python train.py --extras=["capped logits"] --init_std_qkv=0.0375 --batch_tokens=65536
Each number is 500 + 40 x the weight over its row's rms, rounded and kept within 0 to 999. Layers, rows and columns count from 0. Numbers have three digits each. The size before them is the row's rms in percent of the matrix's.

# layer 11 MLP down, 320x832, rms 0.683, rows 222-319, columns 384-447
097:519519577506528524517524480519473484509575572565552512538500510511520442475516480522459553530535395437521478430472408568504450539485501479503467543526511502478524515560524502536517520555475492
094:473486492541469531527498462545476560424520521529507503480518521369455460573512496522533462507515515514430490490464508580521522505475539575456483486458518504503539448567476490564497515519511515
103:535493447511560550411526495340526527470489521482540479542458455496481518548529536537487485550463454503420511568463553521530584480526595452503435454464406546472537451501472522548560485486501528
102:496483465488490506525540505486537557547491495511521511488474398476479514513503540530491482489523625531555560440485523597380490494579549499476454483421438405500578448482466553514533478441571563
102:479522451510497507564452486545498525550508472544493512527491475478573416463515502442478613475544552537550568559568525495523448459573484573473421539507464499484470557504520486531458547515578455
099:546444459508585509520506505576469533446478558416471469499477543591467565540511486440475442528474503537575522508487489492514473457482476493563496492489497506477496505525458514461464597499569450
106:539485468512454521485508532492521457511511500563522471538535516535538536479493510405458541492457452600530431444554416604516468479518490495492513484481489533484508516518463547501533483539545524
107:493511561486462481524489507447515561491609445553513515555518482519498407512556488451543486485550507499512442496504405537497564433491462572468522446490554407474571584531514497531564429524507488
100:534415445477488473445421494546536483473454447538501554459466440443561417505436507504457509521468433515520472489559439481464525518439510517467477590476530538501530480481461530539485482509505526
091:418539523513423494444494471420439503531539482518460554550503463531527431550508521518539461521482456472557503475495534410511493549528509555531492552548438556470482422505494452496513472521520481
097:452511526499454475489494503453506469611502449518453501495507532525495433546499543435455465483529564483503483501497498583536527503526553526517584445499515442521574542488435506548547453564508553
106:478459587432522535464489502501523496560501594522553534566515452483396486515587452496494542525577503570529484513534495517485560534531478505480504459479432464520565542463559561589484526510482534
106:462580557458514521448469443491483539484517489627498536494558483390479432523553464479477505438471555517489422502453573501545468468453473477522473608488463555584426544503556485540454493498513508
103:551476543489458551454510494558448570471494516491449539496533431550505488461497470548454505483510508485394418443497446506554557508560475564439537482550519480486488498547544488449530478529506495
098:476494438547477559484505469478462499497488471541474434501534502399529501507584508556549520538468561538534500475507502604479518514546424507480462546528552495531523527494581528494536531475495507
091:521438540502448504461524493435531425461494484495440517487454511506470483517515540531587510499548491448493544579568541495511493482485417526471520518450492541488495520510579475492572460496504548
098:479497534489464536463432460530482528476474533563457415507566457568410465548466535504547450531521469474472580449544585548472468532426502463481491527531510516552576562510483494531526485548501483
096:497485478495505488553535508448522552503594472528469512425536619480473488516432527487489474390531515516545502465522550512513526532523506501455493432526520479499535573517503479479461553568540422
095:512511526480480478505490513459458487456485457469524619522539500520469483445536537503543501475496482479498450576539578479503477553487443485547535480531596487435495427513560534519577488427547463
103:435476518523519508451507533487457517540511523505550544572530479491453551483516522510503509462545500452500493515535487528491502481527542501459559527411524540534564509509442451609427540525492482
096:491474476500453450448474543439514485566510438494513533486473473492499483524490514505444537522601556408476530496549481455546459498475466513510522442539488468519481510461482484625506502503568484
096:513488514486474503556493558548407454447442529484454486468469532546441513461496468491550478575441525518497587531481470503556585471485466575484559450473482555506513429519445466430493490495491502
095:483412513505474535474525460452509517520505553496591457433504484513468548488472516536533569488529453509495563522551496505469541541518478553479442506546586490525508512505517517483485446596512513
103:548473444497510536522498510525389438523548462509461438522515479453559533492550466501580549534547444432472493460481496447504572454431492508526426554506470476461555575553523455495510480572483484
099:592491477504498534470531494527427501431531482459521453520566505482573529516572524513452517509523485536454559547519562463448501546465499527503482498574487545458545481494460517537520479587536517
091:514451507466511500424444519504602445515482486506505509428492526493492502487486553470556489474541449477502496535488478548502456510473404474461533505473515517480485524540484515495479422547429540
095:521563542455548475494421543535564427460454478505541469499503533541472541491537492507592504482461532577502506446480535478556542485499508482516580529521510470456478488531441489538559519460480508
103:474526459538489485595461529492486546465552523500459521529479551483509533419471589497519562464452530513459508527533486497459498454496512519515445554456430477458526547501490510491559515489532471
093:509535431509439494514514465499553454528495479533456490417535459508545506451410500521527442476531514583420500475435491462486478528475559438496388474476525478460549473470487546518516408501434469
096:510483476443548508490525494511529439521518504450493518463487524461451483516527538509471480535531435474497495492479483499500571507537540449508459499487465532512500542540440451476519497537551424
105:544501500517474541504539499532472480419503520502401480516446493544536509554499420534520441544600507483517518472509491449478413538520429522495478506546478518514481531491543514484493512479498546
107:439497453481453478453483475440552439517555490466517489481529537465518451498480465548478433433459579466508504539486467603602507503470417522519535451529509560553512481540542535526523466516456501
104:529440459488515515516498493480517493534479538496520548504542438532517460490533484489507509588500543500518520551469523580457493462503484504462473536515480513557539561413496481454457512526466444
105:483537440472567522520500480483496585514506526550501493534471533469517481437475443480505486475510557434449463441441613539470519456486458526495425460495481588517566461612534469433602495510483423
107:521544473463545466497485543473481452476512551503505414488465557471482382532455507531488467463501500499459456497535541484543464478401568481484500481486498550591528492463529549487538495511424445
103:450554494488509436438495497455430536448497506491514513553526447515429506513504516465491414487530529498460478538517526505390464553507543516466444480511503467480521431498505500554531435582515567
096:467452516533530480539550509531510503442454455531544480538513467550535476490535485481534523478517470442446536508478474526573471561473488518467490521531384543533453512447565498515581506506499540
103:531472494494420491429549482459487502506530496500504570467496441473499497519516468524425516598462526505457494572569445489428531529455521477511496516493495387549457355456471477507508469466555512
097:453535459516517544453528501575441511455498468420523482490474497581515436537449549530529509581499480500518497440474558474487539527502541524519514511600507475471526457491516506467512564508474513
093:516546484503495495359523429450462458493512463470533395534500472482513460475516467492501526460495438535534436470481505531528522503449497453514432505504436457464453530513529489467458456558509429
102:580519438481490465476549528373473508554490555515525566503475524558559481458480533485498584441523491479518618446523460496627525550508547481489537527483453519520487453484523491526467541479496517
096:436513502463403437516558516524550532474530476442500534486416437439558551541539432536489527496490541468512560487474516515464458511553441459490485528500532603458465562486412502521500530420549519
103:472455574480518541404543505544509483534535526421580524534493558521459528508477553468516512530468468474520517504494515473485505416427493522483517409488508509462512499510477466549447615432513535
099:536521546524441472481444513520532527487502537540459449528506488585513534477488455523573491470546496537542486543533472533560489520490485549508533510469557500504544536541498490526458494398531517
094:544497499459460537508500482532483535526478453458485542503535541447482486531539496479530563513529517532405542433479505535512497564455517431503483497490428528466496432522476473586544519480541554
101:490450482489544495534591483559397517469515383497511547526479505584495527497447543507478515564454418453438579457488489522515511463531529444438436490500483420481539497494537489490440405445490433
103:487443505477487497563469489486460433445454543456521450487508466512465458508522485557495512480448491512490505512487550450456610520454504409482536524542499546509555520556471570504497582486495368
093:517458459536420468507510496458565481457459551478491432459525569551451479494536487460431582545451473441509511506518536495583517448456434577507450537530522562580534465462496467535545485452432465
095:489474507465431504480495466446537477535532465508461482530512432524496538560530525539490518543496501483399560424500487523485471511527500505511465482547478522433486529540557479631512534504533562
109:406500430479512528479439461479474471502480440587495513466500420513547492511539434450483477472616499455458572503475515464477472504501465492547445514549573474457464506492491509570508487542509505
108:517460480528589475515514518521509472482573437540506492473519480551478484521530511476442438578501483517504518406488571506484551504540495473551461421525488505504395516437555525424523530564505478
093:548521481517526480421488494511408447536512509474504488503512490525530519465484526435551488537504410505463539522550557447471497487561539523595472444467587466502543502416467529468512489467451522
099:568521440492560514554525497479551524484522526527557480531529556549539451499520516521522574486462483510496487483486546466448531502546385401491420484554514498436510523482445484532479507568514479
096:582513475470491462450519508523455541457509559515470551515459457492515478497596507472515501503520485538482468505519469507509454587561489469525505512482521529424577594516456486515453485381504497
099:529549438504508524495502505479475516468454429522513490518514511502514508468518528488556515481457410507569551499532553498462486533448489440489526546489517546580560564475522451463465516499524511
099:531509534479520473482544514489530523488488503492467495485494527493545479563512525478511455465528526475427488491502455499449523456521401519482395553584512481518529493515467491461505507489430550
103:540489436493552486488559494542496496475501507526543436420483556511422484468509531503516489517490525545540474498502505455475533490579483591487439483520502532491450542485561519402537524450440575
104:619482495465461492472596477494448532408522440495439486511474529508466485504510441501484470462455569501588548502506480516532519501513539523458478516602466489480430528467536463553521490463511474
093:506426490512475519525503522485454549434487481525433489434451519415443456473537477459413502465471457594458490509580499495514534612412526506498505556502503513482508496569553489528499525479598542
099:512504514520470480433503539475489476545498472508479586515461548505482466517408502427470402498508472488509517512498475496538487507529496572566552474428532506534472500490498482494449456507604554
101:475550542472605491526403471460479425448505509563605401497493452575537499526506527551521491544514462503505556511509486544563462510507493437455478516511484490481434492549545461501480536534513482
101:548449542482449533574431459457481475522545477537435471527502574470460496484493500503478570468590527586516432469552468573540539601555500491505440519494463489478475539518542536488520495452489563
097:497512524460534464458519539587498596509533502558550557500516484531512394516531510553472486564518549460409553461477479427448394479527476461476569495442495553487528418546439535540546478429522563
099:527458455496421481566497517499505508537439519483505508498492494431529523553500578475562553506493515449421517606463501465508518472514439494482494469544506554519426513516451493480505491489492473
105:587458478543429497506535552486492519511466513451478503487492530486536480528461505479481568553493514492485459500488461452502509495491475464510522481500475478555510470417471508523529467420466489
101:440546493529544517506530542523549495491432376501521482481441519447522472456479541515450517552567495406481501492516475532485473477504477492512503475505536488496523514465569499517503458567572530
093:514448514544528519449502478481511534539473496565516455514513487502539461456466555477386482483505507519511523467469539474550489491552492435576505566532453539540492483509536534488513427474538520
102:491469478515446537508540518500482477523546529530494464481510423552467489485527535500500527513483518490491492432428491475499463559487514498469428527448458538503481499495531536468604543541457408
095:467463506503527574482560515512422575436535555515467514535515521510466448539508522573505565482567540438495516503505495547508453473494504478499441478518488483486534499475508412513509522444553491
100:436457512511487588454475505575554476569522538465517602483497548506399461483486505513488455587502443503494474523461536473565476486454480438483417483514514534513515431480566505436500447491438489
103:454489434484455516534486524427481437491434462440506503507468485483485514513518535481495479457467446519571455508503462495466521574449498517540532481456360545455458413469503475477437506539490479
105:492454515484503495515494449530487531414541549497494492503492445596450514465523468492529534525523468547435519494543453516451500527498502508531507525478526517525488526511465429519531526481464563
094:460491468475516506540563502465485501551391496440519508511492401517479451496464480453534543526482504525490429482400531470480512485496475552472484507481471568483476471554537527487502543456590507
103:550464488520497507523475517503500492487579497489551470510512521504554490508558495474506504623452568485510508513436528489557411487448512506499521528493505578535467474467475462501493497382475566
099:578522527521539473511476452524555465545550448481450527451453468467478499439565512452476523419518479412515562516576539526455537574518501524510539495507552474580484467539546426487512495454545475
097:460434556462533478477489487556505514478526507457513523505458514449480521465486574535447432485440530471490511464443513508502526522549466579473454405450570450523526508515456485432504450506550466
098:539558551476500521469468531556518455526527470502421488475556488471537526484516433506415501471491429565485558459498484474530547464387450459481528463468588497466477503565463507425495510539506520
097:520534595443537486503520529549525544570530512460495426450503504537478454520526514451484536507493499505501568474491444509491481462480451471465511514577506479444482477460497450527557477557428529
102:550522503482534494532478433491477506487553547496559505494558442536425526477459486562531454466474534488453508414435534494528498570524519486539431555449544441531493387483466499525514473498542506
101:525461447475547508568542531512493505516462495452477503449401472531425516542486480530434438522509517479530502577428448468514481492532546553495529521495505518512529439516467499442540497500462473
097:522483495508438549507496451535488395509476482594521492444476480446490529489432518516520528442482544465551513536469546450476468546499487468477537544545508540478494483527425448518488476534465491
105:512472601530596501516557533482557491524525505505445476535507575563502408497456452520478504463491519461456516532500498477512564480580542518524533584453606432455526560564507520499516475512496479
103:485506517480574440522422499529537480544448525477464512459471513555509484461512491514517530447468560454580493542458532491540452509565481481477412502507487467565527498486465494423528443490433506
095:516460545500488479475444467483483436546540423457574546465464396523467422519415544552445511519470571523454592479509592538464509515496482522469502528463500509567476585506556503471436474540468469
106:466481547487462481526504508508480478493526482517514559599459558521542635483440586485433518436514470506456530532437434536457467573531463508497473533464538531535436421570457490470508462475528519
095:484558499510473550547544498568520470558523509553497560446463463516531431498499459487523472512525539457611459388526476400444360497556488496508513420557496532515570531515484487516478526540511501
098:462388493461500501435489549451491494501527550468501465530500505513447502465543489553416444424516427522470583563576482520500479572509474564504535503517578434464466455459484494518505466543520531
102:530535504514520474496480547484528484483487442467580551471513441544457526484493433475440484525480536568488436448420468527551542561546530494482456424505499473576489525482542524511518523464503464
088:482542480518503507480520483563475511470505539486507587519550480455496536506391531480509499547427440559486487460523440474453513522447548494506509495525544559534489477490558483536554577508490569
104:468447574504587444499514512437512488438485550514521443509474492497492503503495580527522519527600541490516546472518548502532597501483487559501461529500534558396479459501459522495484499488501500
103:451426365471497546551501524491503554500501505547477505567510520527543531453435470448503461565482496400478525508459445538479526476538540511456580465552483523522508556537513492421564486406485499
097:526474526503458441487557473566508514483461511520493512511471434377489485505465440486490411499514478473420490490611424583530467507548480468513499519581525565464527553441511451517448517529515498
100:472506484500467457546517482500499446436515550470459504489475542545596536523520501467469527461510503529463520459516414506457576435539500503538543494528535388530480526501477580477546462506450490
093:498544525487526538456466512489536527457552553523435499528500514471461486508521473536484487445505497452538470490497533519561467445483499523515497493486493471539451550540526519542532494489545511
091:491540500513494537509470467550502527509465527509485504503537470480547525490468488560501535564492451521469487487488529520551506438496515532538512518451462500416544473485516410561463447430492465
101:544468492492548464435528523466486507514450501546547558470557523536450496481552472479498448517453459491473490470494458508407523515495573454540480484498487416482490444509524513453461482420475479
104:518423502475511493555474465582542506565462582475505501494518480487488500553482525491516486480532434558533491538489435503509530508517510453445453504486505494530513565533497554573492524545509426
093:504512512521515461533479479470496403544547549481510530479478473519477523541449496525580572470490498512552546537470465537533411495541565514525522505475511507502443527470487559494510452537434498